Part of a small language model's weights: 18.4M parameters, learned positions.
Each number is 500 + 50 x the weight over its row's rms, rounded and kept within 0 to 999. Layers, rows and columns count from 0. Numbers have three digits each. The size before them is the row's rms in percent of the matrix's.

# up: layer 8 MLP up, 1024x256, rms 0.154, rows 777-803, columns 0-255
# down: layer 8 MLP down (transposed), 1024x256, rms 0.152, rows 777-803, columns 0-255
up777 100:484597484595410520456446534547514512421541397485437535489533505452576561501553516444458453528460522482533477496519522559395585438569585486474517564494513471535506399444431471465468469525554523482422458652557563514477480495501514446585468529497525426488523425419491565521550488456505487469537619515523524550421544491468542594582503507525596536484570652487469505498507427551483537526450451447539504423458447502549543484617535506498602444496433561496459419620534454564557445489497444540378472446477485461458426480462467484487567469445477419477540492443516442543565504517534527519439595590535543462460489552422501478557498571572523526424498469576525534470537436512489455530479463436503478512419477451510426595518515513585508474484551507499459490537471465469463471580452481
down777 099:474447587496458548547482501562462416480551541540499463503451493517478493476446437522450556497513499433518495442566500505572448546460565571493473418613556465409549551487548589501531603417372507433466519528602564494473503460436533551500521550544468572496486535570502528556560427587483552425478427504332411462543443466510484564494489534473371460495561411549418463456464510496514446462491560588488518491526517518521502516421446476531602499431543474465505530545545552534512444559511539504502510482611552563521504543525487491475519486548461471513587540437526474461500455521431427465616505498449521564485447489573490570379491525467575420589482576430450447505483527631441532542478496467455495553577442492546486485506536525435449498481435424478481450489484422480522517480478419
up778 097:499485503407512557431601570471441595432600462523443554476418525540506501542420473480510477527468531448479463442411486424524545504534565524528562492462570576444561538538499451449517515397493475542421422526586557460518526547502453465467593466457547484574551555469512511532570516483502599598486411519548409491560434506577464551487485529560544497457492514525510535526501501511450492396484401512588493449427533537581499497512447461480553474575416447557521491617461487551499528503399517515511562540509544475545557510458444485478484448473504458472493418409445483533389558465520506437496522576566473473562475466519603488580533575536517561510523524536516594454558357482530476474502507545480467556460520436509504455380398519565445533562455492434402501479548528552441549517481498
down778 097:497537428555535430445513493480441457521411445336469484464579603410528460418594471527439562492430522524511476479457519464497387560495498503513540481459470502466504592463538515488495400568549454549461509449492458603430468439589488548427537557646517539495422470562482523575478547490564551539506592481422454523443542428478424486501518369392530449485495436463527476467428449465538585449557412501434464504410456533504494537517547526497495528522519513424500499508534471545524535455596489505499510562477495483446408468506629484607549439461488500465630532465474433588443487593533480536494560511508546508462467501579433529459524462526496490455538446499551425436465559535430504495517449435511475482491528455522446538478472516408485430513563487482564475503482575500487496487503449
up779 107:571413476606454476546525448533559533462514528499489436607446553475451497440456453547580455523589518495549568469561394475523524587442504519519463478434439461542462554451553455422559502473438486521562504493487518533531426522521463541432455388531486494482511562454512461470499555509484519398556499451539618507429458448383573470543520443586571486526528546471428540556568444441516495530516498464467539489523431448443449488516562469456407526538468542441597558496570520437418445529572463459529435438521494450555536550532406505502412574467490526542438496511536527427529462601450491493497539450524433560529500517613545508528486401439497521470478478506521505560517530484493517518455576515591528513490533438423448509493628485547513350442554493440436441522419523507536509540594493
down779 101:579543470570489529474439557567518511462435510457550543465556486523506532527508528509558508480657541434553522553466423575509462512464542494454532486603547521562485433564546494523458382510552522422488461581494473515534488484515561465504514526392445568468523499540571443552596522473501586567496535472396419458464436436503371479562530557513523564532524544438519466583499571386458559525467398506529427534493544539541421479500588543471470555609489376469487420486547481487504499521514541478437511476522513494524544507474382489527509497503543485381436501448488560513505486537579466551561485525543444458571449501423443571440552471585504447503486508471588514514394442461572493506415465341460514426576516512503484454469493462522543516432499498460492523473482572483500587480521511
up780 088:545470453462510503582476453520476556533531549527489578585494532537550488505465477474421513462507494536511509584505555507554466507484540441422598541548535401560476553547523464551516494453443654497619492487444494498616511519507577524436470457544476476496489523490553610573450464471505479488510500451518587513442479459390463562506517454520618463452481491497480509521435525543459528521523505496509375519519571508525412464547480510484459468419413507595479499543513531587582352518563515449472511500490461496426429528532433441513492561561376532555519460580535480671471456503531524575541424432520551485480435529493456468520586469523519554516459557456515554543531437519509477590470563588439555570505501515589471503522499515523519452397485415467553439519529423471449474431544457
down780 092:510565507437494544579524479486520455558457558544453449519600466481394489508427469552498446524425431491550455534570531492518521492463505550428388467462506551492546442526506483554447473557509495474478561537547516570507511483473497541520477549523445443454507482511346470469490503490511523539449490512474459551613513552570409417470498526501461373491599556568500603484469451512613449443545539479514541434520513399513531554507530509468510388494555425440491461484371444515393505499470535622469437539652528533546468468384599497412515456455540411463517485444515497495511556539444524510489462532527432455576584496559527522471414464534518519417477458423462448542494486486553497486482484485492443482539511546467508505494529431430562428430460555532544569413498448434469447539430527
up781 106:570482469510441409474495544532470487459525534569521518470609592555488421541472499541525483536474489557422635507494495495501497459439449459503564517514440503464476521433411519421443459397512532498545509473565452488615523447461513515516469513479462559484550514501557446497495473468536485449523480481525488550452516502491509562387429524608399568520537461473525456540469510528496520487550437555509602610464476467398447453462626488528512462586617539564545481457533458589504455568442590510503480535483552545534478507496440447520395481444625424541497455509511565502451491462484385516494503494503430532467453432584468482505494548450449563426477509450568474462583422443523551574491490478473561445554480497496515436574451581499492522470453500572533469436474503638495533496581372
down781 097:445554542419476422596510419597521410540458502579484416468465499487496536490521432504483487451502497443535521577564434524499568505519524532469430555433495465509452545493523420480493546550524519452577553551490420569479591460496508419551526517508565417505559479464513479466512435454388503545527530489505518519409560482457582496509509512538563420420437406539658614561512550475495527566502453450483479474455558510540558507442419525487495538428427487455498486532502508458407528579582511501507515508498487443511626518473465511568548571603421587473536565512489453515556499497486428488448524504537483483526582460504459518610477454437506534487470499454506469435509529476544478502464462408535419513473490444420420506471463486501455471331575470430475434564551508443529619482504561
up782 099:462528550536516457444415457471500462483458388427507498501569410555531470438515561545506524460517450436479489595481556435554492456465468491524374567471477502547541550416477530550489485488467502492505487541515605450485508626439541511546500380532518466582441503493414402492546476452548533621486524450487449528543504534525485520463425458568538522425535480490471506478480497518593459468497556525543507563511565541505415530520444449454457493514494456520586444479516490446552402549601368465513456529464538499446549498450442412523538618485566532483498528568509478473507543535511468554520441501420520537465555483473547554386518536545521480471568417563581347516438469514530488577548566488529495544468503534594551511445519527397567408558492436480536489521569434493547546436449418
down782 099:474504527490570495513545534469508502566536539509564451531500469532501506583587466542473476499532459594495532492491526464483476629537514627500510411584581466433470550543512549470502517466426542539509590509503509575462541430554516525421487586451446470468486507488508523525508504509513521516437406484569606525458455374495536478527613494480388446560514508390537540524438489518537666522496516510452526426553462433417452522515476556461476518535540535529460593515468574508465541552461445595474484454413537383539590511540525588540488547517569578519504536518419461492480501516459550483468506437555482466488433551442514623519400451456550526465539474560472496569504456523481413444423517422519445506517446494538548466590540497483373579474449495442487600500492541526514415510517534
up783 103:476442543526438429428451487518579508528447516537447505539461438501531486429450498530410461523569491459503495483469485494459452465495504347534428521575608530473501516400503396464525525509458534556510485504532497500433517537551516442475487500519466429470598504473522492602525533571569554427482503469488493565435495393494544564533460632539494454591484493527467492587515441485510422595488571566480508477513477526467505475505436427530507546490576521519470469417410476481522487532474515559591513495526565520530590488650478515483533421496393500517445476438486520515467484542561496586594494444528464646481506502518500429501505565476479487608465444418530556574486414506577584511527518456446568511509486470511502429458491633591501493494439464443476448518516448386497538495549601
down783 099:555564467448594561516498507502514476568570424509529466499598592418461535478516519473478472491464447546420465519610501476431526434437456501495557542473443572566535432496584468408515531492486478428482508519366524461575476522517520480631539500445498468530478467548485545504483504395498519537391541459428488531610482450518429471481507480534547530493458576450524420526534565508507528492563538479474468475474515444499368502525455446520498523503469531558600510584581529503493498430523424501489588539543559493507501510464437517515495538426480521513536553517534473566469466524582532467627462511558356486526413553476493467518502563540523563528537532578502487516509525604501417570393512535539401499482536440509496551470380609619451455493494540481457526433508526493558476589454423
up784 098:482495485488571545487647521510453552525504515614537478657445496517444499491498453433487453549433512530467440496542447496543498530538495527461424398572559468550490558486592602486489555577468530514439505472469452414557587456484513471468504545511461505430563453467532488441464445477526551539497574487560540493488501477533537500603580498488447493519498459492484590498460557539606490485476431339604394578531474486439513533523446471444381581462506485590502461509533529458540453531494527527557548483513555461532478509579515523528495593387504442406410389521556485496495493499550440509517506458486498497479527521413535513503438507520487586538506439435533543450483484444451527582521542426531522499503378479492435560527434602410495405492460517504479435523426529543483484435537525
down784 100:444393502526461527490483490467580539600566471431430475470549480380544460480509471515435604539477507486486451531445516514516532518462484509548494512490482441518439487511581511554413458567561552504536474498548642507512467458422545555504466423448439484503521497440489480484491646533532407549564627510490496484545490514450421471494539481517548426621543475456425513439556534523444530517564460555472560494501459453585490608431516474472562411545540568460375537485497549530525523512557443582480557406525505443441471539518478474528544446426535464443478588459528577573435432467441485399479618500488586570421541431485555414507507435514489595529573498501523549513589563440525572509437482528527478433458545522557505537501489470589494496514459485480453504485456497532515545447479539
up785 102:487530538517567461532507544526491478543348469471567493533493464443550438508458542576605481559504513439537519400501459603473514536477533455457528514489515481459521600522438483485448550461478458494587416454492548446388494489482563490464457507569541549557522551380491451483444587502531493459532479461483481430506529536504551548525471454432596430452470550474477410562480493513557504507536663409471522350477525557424497506483461517504567504500401566491469514536455554514522512513457588400514578483511481520508412494461531513406467480541568581500485568492556563457529538470506502535452487514475502532575538421504526508449492515499494437530541526473451575518498434506468509535509524550361574532515489524510356530531557498593589511526457531577558517373515499386526539460520429
down785 104:520512440537399478466555431481513517438529534505478490484557517562519443508517487474463585517479522492467454592554584464539420520481504561506479444582433503526508541444566500485475465562471465472509529515456466503610434471445603543531455449447609463492576503427535479535452434479487531402539511558423561498483529549593486452558499572484542501433575531503417536528500454528541588577483485478547441544505477464411407567442604489445554494523538486548533413497451545494474504563458474581483504527576529564547502424443536581564493521515525380515502469477524536553608570581560390492422459491478523531533508587510435493526466521496467471427477409502514532445462498416490482574552402503545491523590495493549508568469400530636510551496517494520539466592565438534564400429571499
up786 131:472486481422432520447556458440468578468576507504544460552518535435480549500528450534497559440469458547424500545536566522534451501500520504446485462469592543521487543327529593454475503457519515476428507421534528604506577490521486457512528470500515487455514578524503398475443578460426522443485550456475555470465405530537568551416566553453470577554583541546598492416556584536513514402535434562464553506499481624489545466493544575445434483572448498478526504418423544462474470531510534541496544454512473495511495420429548518551514509481445462496492426459583510452391434541402553422576531524506393553523500490470452512629504518477555498460388503586537447525497566438499454474549497514517501515482527474461543436484495490528446536430538402595536407501537531452483484468485403
down786 116:528455377517506505500542470546499499461483498557440467469398492486499409430534568573562521453318530595491541445484455544450521558478596486427556489570522490551478510470504459588500492500468501432505526505404507468430567449496551481412561512543489577481564480576489546485427418444401469519492465430519466512467464434532482505451525540386482421466499438480581538435454521484477450472469448527478500473521526408465553524520439487484518505535446434592488538518542535560486587509444551463429436431451485436495522504522476482519543582609569438457471505542554506481522491528555498529558425580581382489479574494473534601447415499427582477562441535489523486419457518518472493500521532508537496424510498597540556493410472532498432463444563510509491496414569578473454620547448455
up787 096:470489502412550520550447494453457492538635481515509510521577582575450501518504474513520425549471494535502487440558468462532434494429521480531482522537403450509533504444520469456558531475452426507491526592523478439494516424584458554398482545532527457489559434478557451494556569529428564405475482551596538460495496537469508505519513587416465393482508564496502515525444443503523550455561489474447533504474557496482554375527494501524446452509532428537501474475364528432482549536536409534503447414463494577453433491535568486582470454538459420534502428485460434556464572527524494481523572513375457553521520540556370560534483433564564626571527602506475486413448490471519534452442536652512402573449497481482586485486561480515599564536502480511517508502509487484566484479484434
down787 098:533517445428564504489604538518574477520410434418573539481484470582613452441501490592456434498567487494576494514434530525463484502438391501507513477521398486539508509499464470414512460456462539463499453469533535485500504503400485501524444503512531600455516509545516497520575499485544475509440549543607550481470569502550563423489505469463429427519477519413515510509541520493546499481541489499544487484554521430443601559499491556561519505517496524493524503533522548425426367526555494497580541618444457484542496478445515530571526520627487473456501595420587593479415472536524527537463539488557470405426426473556477536523459528492550466479398475433532517470529465528489470480524507553393584588518594569388556402484614434520579604505555455475437456520533520445547492514506496
up788 103:536488529548495500455435527539433510554471519479494566488497494593562373504526514531453464478569519474406422513516386467514543460587486519477580506525412431518419513493409587482437529580575537562481376459501547548492536531472484482572527553462534504535427565478527481453547576463510551470458403543438566526577568386521506558433498590575464447522523441499503462517522481428501441490449505479533559526527573460475449459531560527557524453562492602538515478479471499418521503527470470522512503373517477560560569500427487488436564414485398407454497380467442506510521586536546571483501553544531484412536565555420471573512393533476521577502517489421464502531515505587563474416473461609503468493586551513417491463454489556548453471436528576540524494466509450482475522482485537
down788 105:566463479508541511507486527572508536568600556453519486472488491502470580560524504480464533529530557538515486505492489461551512526476540605548525508432396464453433552452473474488440422465536536531398501529581518555469459512574499394484463525472470523628453551523490561473551479452370555568534566527497400547563460412537467502436501491447493483549517496546551508424509447576409394443504516410459521428498547452471485506412457581437504552378532565504584464488574520431412536563531443589504567457521487522489455457557480482514481506555425510453557427514514493488597452503549571512588409527481470464494547512534526456576471557509547632499567463594482509482490501504469507561403464430457501506480518504463490448499373494439453410506421529461530537448472465538563620486479490
up789 100:484539445489476514423465493511455527484491474453388452480455584461558543425556458455548494459503438558481478613497469513398467540530528538452423548465509527429386461467498500459462527474549416470533527531575547622536498477483494496527503520443567463437407509583526544619529479473489624536446501420538515541573583495528554576486491421446469599543571531560546591410493471534601512454569457523494533507543522479529492470543415573510485454522486481508543486522505496606485482539529464446497585507529481501536558563417493465541511542541460465540496491416482495478495398482496525501481525488379501529379408532491521447468454518471507503471511526494557433390452461476429558513492417450511546393471413484472444437566575487619571470434486552427477480499370500526533517522554492
down789 106:497473483512484407434451516517482576490536480533466521483507563502577512523439574490392476470519420548480469534482497451479486516519434613598513585468543539399566456436503479505571589482450452464490491502546393476447584487520535565552603519575435515513458466508484491481470454475483531492583511579523455500508547500483455520541435474505433445450525589460441450638520469541483516439601489457565522483463481470415450522492426415474463565536537467510549543590472503478420412524557511550447513556509537428515530431504613436397501485457531497519498558538451424503478545556451463528579493571389412498486544457509464512506495554548395492518499527404471497544486586434597485484492481482500562507470472602500503596501449500426503533486508506493525532517529389601663490421496521
up790 090:587518520552608496581489558401442460431521577336464577417544574480466530525538532554526455474441524478497542479582568485512468485473569471481516555490510475522372538465458564454542433503535488490499463548498466470444503526524499558436448456492456496461433523491459453507524552432441499520445506437536451474547417463465508491431466419466521467422481483477439507556460493580505435487627525573575435481465513477482444550449515516488436500528484449542638544436476530444446571472451571472493518422480504662450542485545468547598495551563515553546451533507484511554529488548508451445423466530451469445487499507615501473478498420550530503498606499546426489474486470444456560575485511391481443548480502504481590428572519539414505404561554543508488517535494381450472481440559506
down790 098:540586568537541520460456373507586536503429553500553540440564533488480601504578357525459433496539483472597490485534471544564502499554475471649513599527518511486550420515502507443529426491455486518427416357458512473544461569535454501409421482504510652573556488536496482432562527499436493550505433520395454523526516479639566489454557423513505483527553469481469483504562483486485457549484552568439509553507480435493536481532479563454531524454442486451577449552468501516512517530443519474463453490493496533434474602526496538453549561533491508493480540475490470449525506537550590561494544452453476579494546502575455449507438510549427521545550549469549510472611460549572577517489488435404488455488509558519438489482462446524591578403509587536492440482431531565492441510463506
up791 090:551497551446464546620543536575540542592491430492456476440490501394470466494528551478531538487545601461491540488452434592553532371484463503523597517496489520560444523457532544452416493505479483464518391439536438462556503508508564582398378414439592479495434529522610541470519509573485486539565550502395477499462477530532419532498474551600393511560502447426515589464523454613441483522604510464545475495532486502449458496626498547520401459565483485497456404493483468579393503465575533543438514527440531498478486533462523558610492575505506403513455579496479520510560456484501487476565483558418474477502445524458467548476499543480463523500435456479544489468477443606441482496432527508505500464575598500477453480505443510504501515522465455503487510480620447508540512573509501
down791 096:536528533413517497511632558408462553463508556493448493502473503381544505532420441523485450517594470527524549560557492433543532448542523496499394393574539589489456567458503616479436532531529480529536597525478510560494567464581564455459563627457486470443514462438494542446543421482510485494524478536622490449503464430505524501458492464442528482515514540452552439462539545513441479463460579567520430473527421496645559513437429499547413401564552486434525506556447485484475448530523473487604465445439495486548493510554473434562472508456498481433494482477542576490571595482462494456465512492577548475461482499479453445509490537377567553462452485465473574431480471468510607572520548434492525541423480469545530520477544482474573515519526444552502434584511465508448539452398583
up792 095:485524525544500523573456469379518447472486485572428519458514524557553474451433470429504502493486404493482502533494442557378460468474447473422484414517465503411539497497461450482444492512547449408523532459483491534561513427427422480524521469546503412486506452526519541538474551466478436529504443500495559487476553495503578503462535586594471509492478495532462520483575492504499456441570476481580474479520509556429482536507498566387491432543468525468519453460564441476434480432549533468561562548566602518387520603536554455477484506497485474554485551465475480532524533647477415604511501573450580396471523556511479511524548542543497343451611547370554545474406513472575484532421514554459487506558533512504465407484489463531506493415533529551596485476634475487579541493575467
down792 102:491412463463464543476491462504466516512544450520460417566516539500483471504493454446440425434502534557552405511438536378528499525432539474444420562456466403592464470585566368488544539425526520538542553591487566590408512549471532416457566513492514591490504454553509486515551526575518473494502472551466486434439491558549576530459450471495481510535524546494498602449541527578558555457517526549495464405493471632560628470562553539502322556485473487555504447508491448464536458433513425467478464530433402535490515514524527540550461446408527505490517509542557509503525555480527553444484500488456506471533521438466461500518474420497528584383433450546420502502492547459485534480558498487509468528462500503640446440553608493485464411483428473514499504496532440552452409488528549
up793 103:488490513444525425496539474473565378539477477539538417485619499538491423573560444462577496510504453489471432487536569554462481574561481344487587536535492459526525515546494466511585477516492573456435484435507553498529575456422516489470470525478429317500517478431507576510593397529530491547472523473540582518433456534487517568546420496588502504500574527502429473456449571465498490523426526569477524535492505467420545394524447448501483535564511468575553493461557456483444549493485568505539602542490413578402468456551476471519520525571475439477479501424478472475524479595490494463487564579492558449536508513472467486513477469666606552556412534458447501419495540432411457404477482485464533474521546537519498485549602578549503517508444521513496533490543483540542510504463543
down793 101:431539484652416477461486449515453474544434493533435447457509583495491426510417560483415547587533462484469576409497460575468517451437527564502495528513525460526493465511481501464511486372471508514548444472525490492427545533410510556465424515575494446495516496515483473529585489541559481532444519481471407497528580447527504594572564488497563572500517524467585424468454596507578505525518589493367462499600512498463530556515521510463385486466524569537504432490489498543460505462530584474478569558464495501505573487529481528535464507449628556526523510561488383517529504341449525531479479585557629438423471527545475511548509389452480541523532456573494495469505498554526493531457496437514539540532494558522473425584484463481429543481501500564420507523562537508570436489483368
up794 104:470426495472545430396550495466413599522506504533599518402480501487510518532459507572495555499484485523363498576535481426522448567436484489523500617574569500500475535439485530626550562544478557462599515429454576474516552545575539457559396454546522432440559527479511440496489536550498544505445461597512411513445425558460507472563532490391468508538493477536461506477471520507506483480516520465552496475445507529435553510559584517421590510457518608486523531519541493471453450533561573482560467532452478481502501503555508532476532454509476456475384483520520538484455540508496455515511597552405370466544462570419567485567477526443449482560491508569556487551567516484403473545550356550565475566517481456434497468522432567514448472481544492513523413572557435548444529485431440
down794 100:467456479498497465521451477521510489518536362574451470577457516488516448533470463602614514412509505517539522519612525460520566418549443558565456557549509426515560568481508558501526561525523541512514555495491534582495565520482511477573534495463397487583485444590531482574500496551429514486430525483430502498541488460561441545548540489588599504508412528556638547510566440541477527532496416455468450454477562453462519528546445509496652484479413539530499558492427415437589591479548562483461570416459508436504542478492518514555504521457635452581477577496486518539522494618551446359531440469462459446477567427552487497478450488504441441514577542526513461563452512466425555536560597513530491491488477466519505478463483378522512490511460497480557504450520500478458560525458492
up795 106:476468477450414449518459599555408560570562532539453519532490480411380474614395532508483474461475519515561566538484487485454414444499527458569555523439493433466527596544531522493469431530437515534512533581497472532483577662422497476466508477467504514450468466385465494502535461556378441470468495461541516508467531499475458524526480528493519493439526516466466453568439432486455563464523573484482493584521467479452518483470494551467490461450540488540531489551483472433429520421533421499421448468466501456492470493495593524473628470429492506426567504575403504512448607539499481526473556530501488585590537493461459486552459460460476503493513419476431442499583423547484580562458619536429429557513460540413496618474464559484490436516527617522532572617494464474468491513515535
down795 094:588520381476445478557566527473591514516451459532541539547483451473523580498486479495457587465473550536460510501469423527466462478568509436509451425494509459632533544453457525480483480557563450520513499512502486473450502439539532578546577325482512598553492530525552538472450455513525454495551523394474473469518504540601497499461467482570399517513509483472528630484569680609481548488491451469462539434517509529513517451490504450601525577492547541443494549456486443542572558517494444434489571515480457588506573411559491511460494544626420509507443495465438401443485422518565523395490480525524520501508485464530470494444494493507500539568497496469496465535412486484490519483583440472501476522489500469549422470539586528511450499491643529542486488386505493597539470495406453
up796 098:413456493550425481465557417468471449438417538548457433450536508500570543509535530433530542477445513511551424553587389439574505568531516450449438450575461504505512489576478519487502513484489565485476472556488509520462472532601506521515492480479552428500406517515671593536414503555598484576487541487471573485633470537427533540514486473558493483528559485488468471588425494515532482545495537500405507449538493475501486475519414530465453541486486457489491492511487513521569415541598657527555541542471595540501487584487518490541542411436435537480526434471403511471592495491404520495460501516416603448440541488477521569521495418539532460432459513519539474529552578524508535552560481616458549506425447576486450500420485516460501569485475441555507496554455384425484465462493496
down796 101:345431540552510470481555531519568475474373503569487439501459462561443505522474472393536572516470458570528398535449521503447490609462519560494466560479527443479533538454482533573598447578476451562450522551502491532460515644476559506522485448520504494497452527502490453485387557592532488461504507556505546512589500489585525371526502431457469428569626484497538460446459525493506493477442504506477445477480451542413511566451474480477525614511430522512497436592551583519515525552486570415493452497443506457450633493512552476561418489545537500512505517563512378447485538526510521505456494379587468455457539529473453575498475514533525439510431475578447496485558533554466515558476509519464335486499447524480560544498430559524480510492481448587479532517496518465530486424468507
up797 110:451580469526470407459474599495470452555514512522515470607531544480471485419496484401455486577519613474451505496539480512485543517509582523360470518460449512545454486494520507437558515484561508546498467546529560460518420481445567478604495564552530479494502564541518491481493459557524572579526614460583438418511561450584531435426569527387409593579513506599508492466499531532531384461521517476541539482498416521450494449506426453483546467474365507486474531542546456512486408440479555514485501463479426550472495484588454461543622525551440574480587490419547472457500493456511500503558579477507600578441367511497457364502492503493539545524549489549496474466452477455484518480581546451455497457506468454465392526551434530479551494510439553550528458517523425495541520503516509
down797 106:502509480558449566424582453536459457476470459380416559569499485479451480499564570489422529393444474507425491516467395574511523540534497497548402489535568511495577548526550416457542527556518575493467492508600411519538579472558538538488522437507490477427489480497547449473525457451449496420445500477512494485480495505465535535513553488524429487519450531482471486518510509539471425455623533570393548492545485437449411525512461490504557487401590390565440532444609520563498510582417485461455443505458540488550553525516372547417531506460476477486536545444466503396461439570484535486462544541457501449565477483485482453515552512554449539437504482507537508540473439512467557598537493508563576466509413440455537576452502496393595438437602525388458423421522519488487554457503543
up798 097:550533509593572491509468444510464453433525404424477434531527472434460549485551506490396506513480506477495526590506498506453479459527537563478486447569446477610386528494518421554459552474496457509436504488449424559468488564442546574480471425344513514556486540486430425534494521511543541403575600439497457511546497508460493515552483455547427582525472582552542442551535480515503497441498634565532561522566555521483487589496434517423506565479491392547562472498568449407437481504491403529560554475546600552606495416409487591392509555482504459598455508610549489427548521505548473434449494523527465491532544492519593541450477498446528518581494483507498477435444430496495536538561499470444473466518494492546475555460460484475493494491448456405589550515475490493463443471487434
down798 096:496474473464586518545540654583554599508487547519405501503550439480482446462665488458501552529473483479486558498485433501622579555468434453527555470561496455469474496511498503540468416550498485550532545496478492456451516517510380522568453553518447422529506475543479527483543519493528417513387613556518487591565592468499503544446569571480489397514503429527524401480421438441501512507501572458484464508529377529498551484501431467538592423467452470460487487557405533566403474538451468520467480546456473448517572519573517482535543513570491548415504547451509523411518548468439499470533423474595506522378514519568534476521538521535467502555514457458591550535551504505516414496539552416597461547460525501538450578541525526591478490533458526452499567477529420498528480555504484
up799 101:478503506450520530568555490510524551452551486532518582422563443511581539492450472538505490414447611535504539527512516529441467456533382514434537485563471600546550527515513448514535470454558497555460503551375535408479487517478549505441492451634493458459510510523470571536416485419523537480519428546492535526532550530369477582556444500478527483571519539408456494535527558449514538480519480468530520599499550602581466398423526448414565436438488415516524557458594555536538499414446573473496474433488470459484573590531459577557519499410476516581524447476448548417521531433527510438478538459494502400553529493525534544632457408521458509547575418513443606505570498516495577480436575553489497492581443498527537516487460489555533450452505517470477513458594523463477482493502450
down799 105:475425506400554553532524478484470500456490428515500463509531518491554441476520468516529529617491390441469527441560552483423422403526527476517531600555474603556545563511557514455436528530475498375517503487551659518478494505558513418458537509487516479453527450487467468564542525495408461462422480485461536501473428547620497496487332577480589492513483542528521525460472529471504495477510578479555401466494572504509514539523469512521433535519450499471456402486541463507568477572519418534514463519567534561476488499366542463507494475535537423527568540493387476528527448562465538490487547488471437443535492566598524502434508537475511502541584571506533409472517507598483465495442493364547528489489443449521470529537451484456528517538434579573571580483486539419540366508443518
up800 107:445583446470469478519527533568477425527506497529465484519512513432549502441436533630584490596402554618518384513562541480530581502577479466442501570519493594472625473389422532567537423437515459509472536403483543551521495434476459476496461578530568508486518479512485432476431482469463469517521555491440500483479439522545532499511522573439558548536513512510467415513593503472494518519545483536440570511525529414533536464467498513507481532567519430456513512435537508549513505490574548482571550506483543515569450547509511494403527503491456497454466494486473421513610534405518427521519425439460533573438481614498606422429473472486454531568607483551540505456558496587536445553466509482492491464463479531536567485478535533549421462372406493593598492387481533447535449434493505
down800 109:517393488597523544438507559497448441463543558485507407518533475498538477475481492466522493453536457521552473465516540409463499450521522563545537529549483452514461491512453489541434552510476512491628516503474520480412422534566475591449528526485467455437459501479341555502533472517466530414475521563480486471529493512413464468589599574466631486480481460535523522469487489501470448534453537439552522571506537451551422487427456466521363458476531444532536474406479525474417608395475409465477484475500436451554487536510395521482441408530483439503420569505642456605513616511465473498525492435514482473567497531479417401551476486516543368495452547470496567450480399516527480485468503447477531523489405537554517519532449497521547523504417496462426402544549501527547523532503420
up801 106:579542477436454492500478545471506524565434443447572501450566545484567622447502553475512458440446527517610495487545560518529477530501508578419506598515534483472499482449499447518517518501383545543592510551518595501438435409467443557545491572533538500555446579542506388505378538536462487560442423470562478497508508506530549539439477499540541506529455588465416467475551575512502619519539504489449479542469540507458518437502435494499604549471571518549534452575514559516475489409475543520493554527457517371391461485457524516447521437560508456503480479478580574455425551494542485580434483480543509511462356516436462500398464459425544516463495485525537553445480465496446534451542606498536595462513554588480503527510566594494561471547431522490409526463417559490541529496442523
down801 105:505496478402477414503512440480490530402546513476479498487522485580533524473526457554502357501455445564527495456492546474564481511545608498549475581433460567485531438597463431485446541541581443524504376448535524591498423479527389507450489454457525453524445609484487523456443549527564466508445474484427566605530503574569552451538508556429539597555574470503492535508457422583494441539494427560478457535519534479436469598555445453427520532511533564553588482567462512498432484497574510489487587455461438420505443468545387536390485512405469460489414432551430528542551471549423601474419447489588446530511425542459471519506541451524478531498490469527490557547463524510438529489421511540468551529488485507508465522512489633529552487458412526477437509476479475515489490555540531
up802 106:580525566450525514551403560499590488511408505466517506529389532555466474490544398532477473528443547445494516512483441518524589491472454512537418458474588558450529479540544497556511599461521471508557505596497517473521472493468437463403477496514565505523506545477458541485471447499525486433466611490513572500361498492537483665550428497550439467449439482545407559551511519426489560527532478611496562515557506502509532544506499495493420416471491512448518558484531458433534435541453522509488498478492486540497583488612302368489527454507473657528498420554423456571495584498491525495525503475499559514471533492512517480523517448534562559512545513588460527454543509570422514475521577522521508486531572529492510501425497506524514438614467484497525406436515457416530510460422530
down802 100:510469422439550472526518540554527386514488526448439457597522422553364523548506539530468523495456507504509450615492564433438502535582524571454586520540516492414414544438521454486541460550559477547420651528525439574425387557489616465554499496521525481491553492514505459480476481594515539601456525540422536442495511518558506354528446501476501467517473582522587480581547416520510455502525456524553524476421459476473491445444424513431596521491459420494526527506612612457507485499552483534429447537450490500494466547550494555482481529575479507439536591429446560470545481424497499577509458506559498490454506527502523506506522562441495512541458512494410532634498519475491459515483475494546520454482447435500521489495436452475457544514536394481507565516479456468585419517400449
up803 094:367499514573515546537541503527578475437467481533494503445503435529525398636519538569466423488482553528642518450404567474524526510393454501457506479442534493478382478425489487529480459544464513489470504485522466443639384491534438513445572545523517470463418609502450504378573410531474465549492497413464376528590493467505505521510552547490460548487532532499502464449597474491533481560581506466422484471449535447531405456454507511532535479425546504413524465543449563559568596504450460562507491487553454489498476474526488549423448510466532518450570556439496546555433479410450464478478454442508399489476462502442456458483493458457498503487459507481489621487563496530552547551559495537485518547536479517465443481396487512553491555551560430485499502499539466422489608580531460
down803 096:548495542515484494446448438550552476434460463605443444558593453534507454495411436530535530577573497508449430575437468526502546536515583507498524529539483518564512535470511530483492478412485529474465472522516595444444514476510488439521503500566400511557585512355458526405484455455485486546407492555518552519508474607521560425556553450532523518569460588541476512525494523492504467411494519448520507490447530647436569492520403557519527571475460449544496422469481562507531420596437481448484481543486550450491499542505535507584471547467494589415525478514581446373517477423571421542510485484446547556561531433501533460444481541496551583502594604492534434538526497488473435414516495475510364452475483548477574528615526522507572441485474449573531504499479520461482609467495486